Weights of a small transformer language model: LayerNorm before each block.
Each number is 500 + 40 x the weight over its row's rms, rounded and kept within 0 to 999. Layers, rows and columns count from 0. Numbers have three digits each. The size before them is the row's rms in percent of the matrix's.

# layer 5 attention query, 320x160, rms 0.148, rows 0-45, columns 80-119
079:489494521463497526526475483509489525431489455409419523534512517513505528468396616537498521506443626489531515432550487512
080:496532512473502505592476538537512508458470583590467493538472440495494505495594486449538456488485500526526482423593467537
074:486513512504476463500489449525495526412510477431498579532466505534489523523466536542552506478458497592532487529559420525
100:506511479536527516482480504491479545498519502544472596532453481501557536536550502452480471535497553570500382444627464503
098:462491501544521455488462529469567440514522453513542495459573543555510433533497478495498495500491495499530448451438496443
069:552497455517478527482523480524463485568511528595447532500538476450480480504450443461504493502517416479463564454407552518
091:476462507490438539542527496456454549480515509532471487554459475493427549453479529517486509483516527424536538570549532500
094:481520466478469565481478482495474565513551508479421554519489517515496570500522530516508462504459514480489437578616455555
087:430523484555523472520495495507501450471518473527540540482516450513498469572509477478517491464501437494527492437440495488
109:507500489463464534528565439494505572534496459500435484532449499449468558493507511493465464471522527391475542556527502510
092:507491520602522447496473437496502526512522462496503539496536464497526468462602509467507536497536483569496562434464525488
102:460446474451528510453476462413511519450515521526519502466460485530527453511561431501552541484491478464460511586449441467
092:462464482475457517544489560489534478460587538423505502556504475498391522512543397509481516549482522507474498452607461538
092:466491456522534446593505430479511475507531424533492531495453476524524529482516514455526440507460543544528510513537513474
105:457466486527541490434569478534459486509430521495437465482521510463424575467457498488427504484512494566485509516488546466
090:570564484493490564475502518602465497509545498472539530415554511554485505584500473496509537514485518469554481491525453604
102:517512470412521431509522586459523505515512546520508472538524469474438496420517481489581405449445487476523469470458531516
097:531521497545470510467502623500494593526543482432556589462517468492541502464474496597511513508519548424499512449523532496
103:504454516439516487507548506470440411500462513593507538559495476537475493507475506483503488478490593529523519466560479536
101:392504474460588550515520485532477414474574464546506389534538499536481494470461495489528512534478490487514496553404581461
101:428503423530453496518516444597494466487529431491438513518629474434476478513433446487505501452462514512507531559537471461
112:487492494512569412436536545512525555502510488541510454528529513547484488457531525537487470420519539514478432515463459471
101:550512506520485492508540510492535458426509488506559480469472495458500506498466505522480527442553576447494525565460476542
097:553412474453485476526528586480464536600454493534511470404529458559531474487481476520489453440500507441505526485444500477
108:518456502537515453514443525512481420468438590496484477465522523555453489518512549547444482519435513479558472546522466473
095:523556545524438598490460422571527526578471532480489492462484484487501451593507521488513433518488462465472467468531565471
090:527487553499491527475446507497458500540495504478481505378476470463550425492515528467561509519511434494547453488567479488
093:498424448479535522502397555526484421453445531538492488549559424456507558462479462577478465594563449515492490457541515566
108:587467527469486540485493482452515534498493482458532505581567455488526493577513507487519468466476497504481441602514451516
103:407501461463420498579481530500516460493591493504530503555493475542503584498470492517516495475522532482566505468517488448
105:554509535519573533478531505505489527543445541552462401534480545529495575495469495475451502551512531484466553507469550549
103:515532573527425542506480463541493533524530505494467471595464452441516502562529499484538560514512522492498461511485461506
069:499514552476485563513503509534474505500518494481447491507488510498467427452492465467457536490538514458490546444604597538
070:473487473470567555552500500535419478453491441494528421423561483513539513468499538500505462471479470529516492535520505472
071:569543456479448493521475478444530486538526517544512544582486447543497482513531546538501487447499504519480467530479471544
078:557572480513592524501541464553549487450508503480471510437518448512590456399500475466512468499530537489496533477550467560
083:527507484545555582578516448531506517420528474427484513502528418466589482431484473516528432561520437473550529498557495577
088:398472504498507482543469495516466487461574485509535472530529533581427505503510513528534535533519432502526494558470484488
090:476429489456498412474516485532489466465555517492522417509454519560454564517485515487507474430503508502462523520490498471
105:447512578533540476549510543407544501516485508451537573568448512488494473554478424518538522519483522586490478426567486480
083:492480512455466461467545475560467518499518498500494437537495535558452514489509525522567505385462476438548545598452526481
070:414414518507509415549468489477548499531442406477550467490497467482542500510423464539477491542529514461462472485487488459
090:527520519480443463483515526504565417471518523479534489470516477569520514446499457510519474490504520437475550516517469486
088:437434574468504442465464507495446513501486483506541506464439550472541493506492515535519500453501554535484467524487517533
089:486516405542463526539464453537506457516467442536461490552412502439524505461461536441477490529533503466415564499509531522
087:475478523459563478487531500510500516434482518565489491485470514575546517457517451546485526590483457492392495381464508522
# layer 5 attention key, 320x160, rms 0.147, rows 0-45, columns 80-119
074:464466606546511519495528504430580510532449547535548538492522416524472543478515471517506456466442492492435541495531520460
059:500504448429493473540500447502531569402579526533501519514453450517534552456494459509517589494445542528490418487525477534
077:573472550569440490553538530531527498461552539473596431500522439503527493522539542448551518467465496469531413550436449504
084:490544418442455480521510492524514532452543462494501444473511502543509479504491555478435518518502556451533380540518438550
097:466489552490497530495484487513528476467468468515443535510408447485522545467485536534527468506515511508428581429542594485
078:567499477491418420480532529528434463480543517516473534490471531528537535493564483412420531556523512585540513508504491496
087:525516545477494447512505567511494464526536520556524483481551643531442451540524515508468542596552449511500460465487467519
081:547508488408526489513517603510491541522493509493494470469475487494403497551498451503529496505548542564527493465490518492
089:517513518564456492550545495483482514485531583564514435444540524546470479498503489494479446502499525434486448552497417524
094:427486520545499515497458439505490454537505525497542528508531549502491494441540641461506578505448441442502531516484512483
093:546592425547513517482539460602481495545514491432481489481519440535520468439506454469496487473503479531446573529502557481
092:464544552522517538462486499523468455548457461495538485461475497489543461491482591510402602442513533475498541474417508505
093:583518417458511451500525523548437580421492504503519563509493529504416514507491387495567526548572469457507501551512530498
090:504481476533476500505512517476451411452519514460474584534500453542464518508512472448458484494504499477592550475521519567
105:501523540527515489561468500545527484497513515504445449494551442443473561493477544511505546556486535540471494539564491406
091:571558468452418558523502484485506456479440524526554516481518481532498486452511492441567488483433522421405446514513533474
098:489534483437532412462562592472542475478469388566494504494456436554489483423487509475538456518507524532510472520571470526
101:539528586494464425480557495480500574554476519459556562441532487502459548505477465515535443550487507549541476476462462491
097:509477514512475513507448469478486467515438482549451517501527447507433513401491517467516507515523564542575520532557509583
102:508481536517539435412541533587482473467451481465502488523456493514502483466494454503494522523515506539513562512464539502
093:430491379458445498502477491548510508479454519508486462567612477531427541539447473478593485486418503469505499479488456566
106:542486521495419532440505583479485585511511549562499414479512524534565550510516489619524539440484527488427456543522476578
100:457527550542509527513520564496541442533490480540600426527459466406502460472477488511502505569494502418520570438501546549
102:490517471414575493500526476450502445517490552542511452477512479468508462506495500525531499437496524420575453440454552472
097:517431531516473546535460464537553492528497494500493458514526429461488478529484554515504474491464466569477533510541577501
093:557526546508484514513519454492484536542439509449482548472450506515530539531463531536451493606520444518515516420584586494
089:537511537567502425476485463501504510534452601456540464516409537528526463474518536489495497520392465466504499530490461508
095:557520511474552509484466455543493493446507475484464476507411492478499517466457451449561498575503535544613528495505522513
097:469458540448534444495524484476440564526491500507459503480477446489522493542546499464535497538471458493423455487501503499
099:491470409481461490606550486515459476481563474477534447554522457521501519463487525454502460479483525491563494484486510521
096:502512550497540546422483447449474567514462378497477409486457542509520487508512520486465506626491559466539544471481494548
096:493512434494506516442415448569488496557547501506464561450529488521527450529497483520481551471507504567486453417504423491
074:513547477525546460523523574500542498516474554505556529504511461488483514502490513436491475548443549519429502444510523484
067:566505452556476436498527422458531523529549532541550447549452458479462503503565430506517547505505473469466397515572475475
075:536453512569457491531491563522540455558495506503516488475508467436452520423459521521487546455473508509507589553438489450
076:503516439467506536499435606468490456469489464499528468516491492464462480438525491506480475469486545497480483503465452564
089:402518496462461514505538379473598590494430516525491556505494493436498536566473507494523497579561463463512452490510538467
105:475474525561445469513534490493523587494493532398508466447476532510539565531466432544567520502511449457519486490490509432
085:497489557504543441470448390468499497470473492506545530475454492483566501417515464491555471559539513481520505486515498520
108:607522500460495506489453550536483414480544472483489526580514510530524454422477532543475479419490569512469569474472435495
084:488440479472515514528574443490514543553457526459432528437541429421443465546520526455468514520484463510521444613554509476
113:564539452440448551478470593532436455464493453532487450549529457560482446500538471513532495428464544515454592474515510553
095:488468468567534558488491458509527505456524513501533454489400536517505456561524508539474476531556491491564498509514516481
086:497499529519450421492572469583560481504522518563540510494521509586448481524471507425524523525491564466453534477498472486
091:492483480485520604445425501447460493425501494478556525504574466489539506540530499573568451516528527476508483569580470499
090:498550525523442509521435518445501541435505532415483573508467564531460502520507517471516547414480510534481518478554471497
# layer 5 attention value, 320x160, rms 0.176, rows 0-31, columns 80-119
085:491575523495507512469498522595524504485527511532535488532476529552516511511542491490560555520441411515430481496489492479
083:482537535536604479414445511410519562520471496526525543523567402506512498511455484502522471522456467572473501477416472516
089:506462484549462502523484508464460518494442529466530546485475477469475537450558493540587441557618439499547546450493480511
091:483480446490509481568406506512472431483530494526571431497492521555444489517464503473525491484516520489498475510463505512
081:576561483500523503523607462525461536466507519585468542463544457557476495523440501547517555431532575527587514513496536526
089:421512500480444485489473468509450484470563505532547439466464518412445502448492505460537561490434477520522463462465425474
088:545534539448487467490539465500518527563491441481455487532491548571513457532535463454486591516453536503518489444523465500
088:500528433498443460483498481550427522525540499482507506499530517490488546524532475498407460539467531468476517487512490505
088:452444481522568439534490468496506479475499559488559533533437535515559521520490479598419489468547525436458431432440537408
088:481483503469398503437480510514527466502515508446496527499456431565462544543478484500549545461465436517534539383529552507
085:467560435447510473475525384441478505444478495413478466501476454490590535504543466498588495505518470497519521511465487461
094:501412486531548515475556541470497524502470467436501557472456486455545555504483493497493523463502435577478500470505511491
102:491495496605478548475527492477471494527506521477433516510494492489519528490511520517464531487521445497444489521506470512
087:495574493542424499455488462437514465456505554494532472479537552532486569581486442495454529496430515517545513484507510499
096:455526514471497490458480516495507434495539397481502466464424541573535539495518474501531546493434565498566477560455456551
083:436486468485517516452535535485513457481489449512437560469476545467440472542494517558537471472469553486554502546612503480
087:523446415520506444561484488516514521474524544495477562456525432405493601486625527459502518543517521490512518535499547527
087:449523495477508513516487534482521620463458482456473491520484448504499454538523522496503512503551520501463514491508558499
086:504585485484565465533567513577509478465529519483474516453551433567479435583473524515524495458497465498504469556560518489
087:552507529410512512542495531464557570501493574506530484524483483516493555467568477443479559469485491516504576525466610503
089:474534477471436458476466513583439481516579433530432501453469511530522467486500425544490514471473477494487477465486448441
085:428477510504492489542548473574475534549488463591478522475493475510461431493442474476531436443551446461481505457521444430
086:583529476462499452522487541580483492464513516493497530497428509516509415488415509482460568482457473482530544522464529531
094:496465494534487447537514546547547417538498487558515523463475524504481492459459533526522543458491484488466500450473524513
083:488529497485464502467370462523505468489452406528559430474522474459540465480496434524478506577448509540520481466522519527
094:465517435471484496542487509458526546480548554469466509547490574467531526453517543478529459531537517513480450501460566549
102:514501504620470465541515515472540512512527464539450475492445520492460501499516551480534548566524593451459468527436478506
088:584567523522500472617502498480542524462432536561463535588517494488513524510496542501533493469430433502440457529480468494
089:493468530510481511515535490473522552470562554486543486542524490472525524528513546532473510469531443523592586478429511604
086:497545566512540486493485541486455508586543511551472471560565561482500534418490506441542488444496498524545510484548466498
093:506509459482468524509570432519488497476557430415493535496477588480442584510417450509505546535561537457491506482545487431
094:497445444483477532430441506557592501432495522502495489510519433510560592482471491525548508439533502476517470485491547531
# layer 5 attention output (transposed), 320x160, rms 0.134, rows 0-31, columns 80-119
086:439532491450421520546548521533487545497448426493520517558514496462527519540453488482466526439549505522500545447440503565
086:485477424505419446528522452527520503471545505465545446518523491550470488496540518524487495498452503490535434533581542457
087:460477481508511394441510446462473495432507518508528503496524489488496528601533600532496529441441570543511472460466522514
096:486484515486560526440453467525415393506530470503433522441515511436484488481465512493488424483475448480456502388494497431
081:472564533452490541456526448505540526525452572504509478481497503475487538458545523488519566509429478542510565519450511478
087:547484441490548505512464544416491509525462489554416585555533503457511481495434486518543496524541514542526499462465468530
086:554555465440505479485488512533542515520533479399495550535504523513552535569532551495521464482551521455473457462497467486
088:504518467447509503506509488452577537548462516506480472548473504444496430486431522511456513500535493450439520484485529536
092:464503544472473506542607556472457520538576430520480446487569480478466528508503531500498470544516549552502542491544509500
084:486589505496462429492500507457509512560497508480430432502476404512550517494587524516401457497494566528540485505506505515
082:527541500491497475485526505530541452534503449487564488523483476554572561457489555500504484487541471572540494425540450426
095:465448526455506460469513518509471518453450444390494494593486494558483482513446505521571559531534525447501505457547504478
101:525492510493441538524530571485459496536467482444469496431486479493536552507488557505500444473453553500525412548453547507
090:458480528461492469605375578549516481504499546594459522522438468494449450501545516499488479489538597498495583434490535547
098:530478520544452512503491522551535478479544557557487472500524488537450537459468534527460445503545486445516523380480502479
084:515537574501556493437511455513518436500543513509438454518461498499538569519489528503481544532501497482416530522482471458
083:490536544481502403428455444487478537530449496588548483488487483519508501536521467553542526505513469494528477457493493529
079:481518511523489507473481555524531548514449476516523521585543539491524523556538519495422532496535453500500497480472527454
086:511495530461495483523486423526457469491516495555502457455478546546497577447507451465506528557498481501498517439505539515
087:510489506473584514503501598522472557483448448516535508542550409439530531538607432418531470446489463580502412507497411503
084:566536496485458519475495508439474453498523473456551524542501543474531486446525385462490524573519508466528444469500459544
085:504490501511508594554518452488509485452466562475457437504455541502471503487440509517493469543506456487525456514429575522
090:468492520493567519463424442489494499516523518457541475498435512482482539523465446474473478521529510498515551441465521562
092:541557467525531493466529480517487499488507455502387472468564486570455444488481509496491405555518488484510500527474544464
081:496446416494536491509556543555516456491508456407530591531434444480450444526487482474532400540546456510520551530471502433
094:474546539510463477501481537447431555540476491478501509494456487524483479521503462517525574536493495512487498379484463506
100:442491495433539512538502584533568441499487542576476462506486471471512531497507516542511577555517435495414423449517499500
094:485546492494436482442523554516455546515475521501503421495412495492444425581471480477435507487493526485487474451557522544
090:527520467486493477504505631489472513516469452491486516583491509451491549502548427486533575504506535475562538491521503463
087:522544493528443547457487520528522584524460505477533553510589494417509537491469495497546524436482560415523454543512556545
096:511493498514529502544460519478561487508509483570505502499540503504568512481480476491526466553515516464503502526471513514
098:466449511494465437562555508390431546473546545506486476582464503453510517544576549524563512471444528488597491439509512507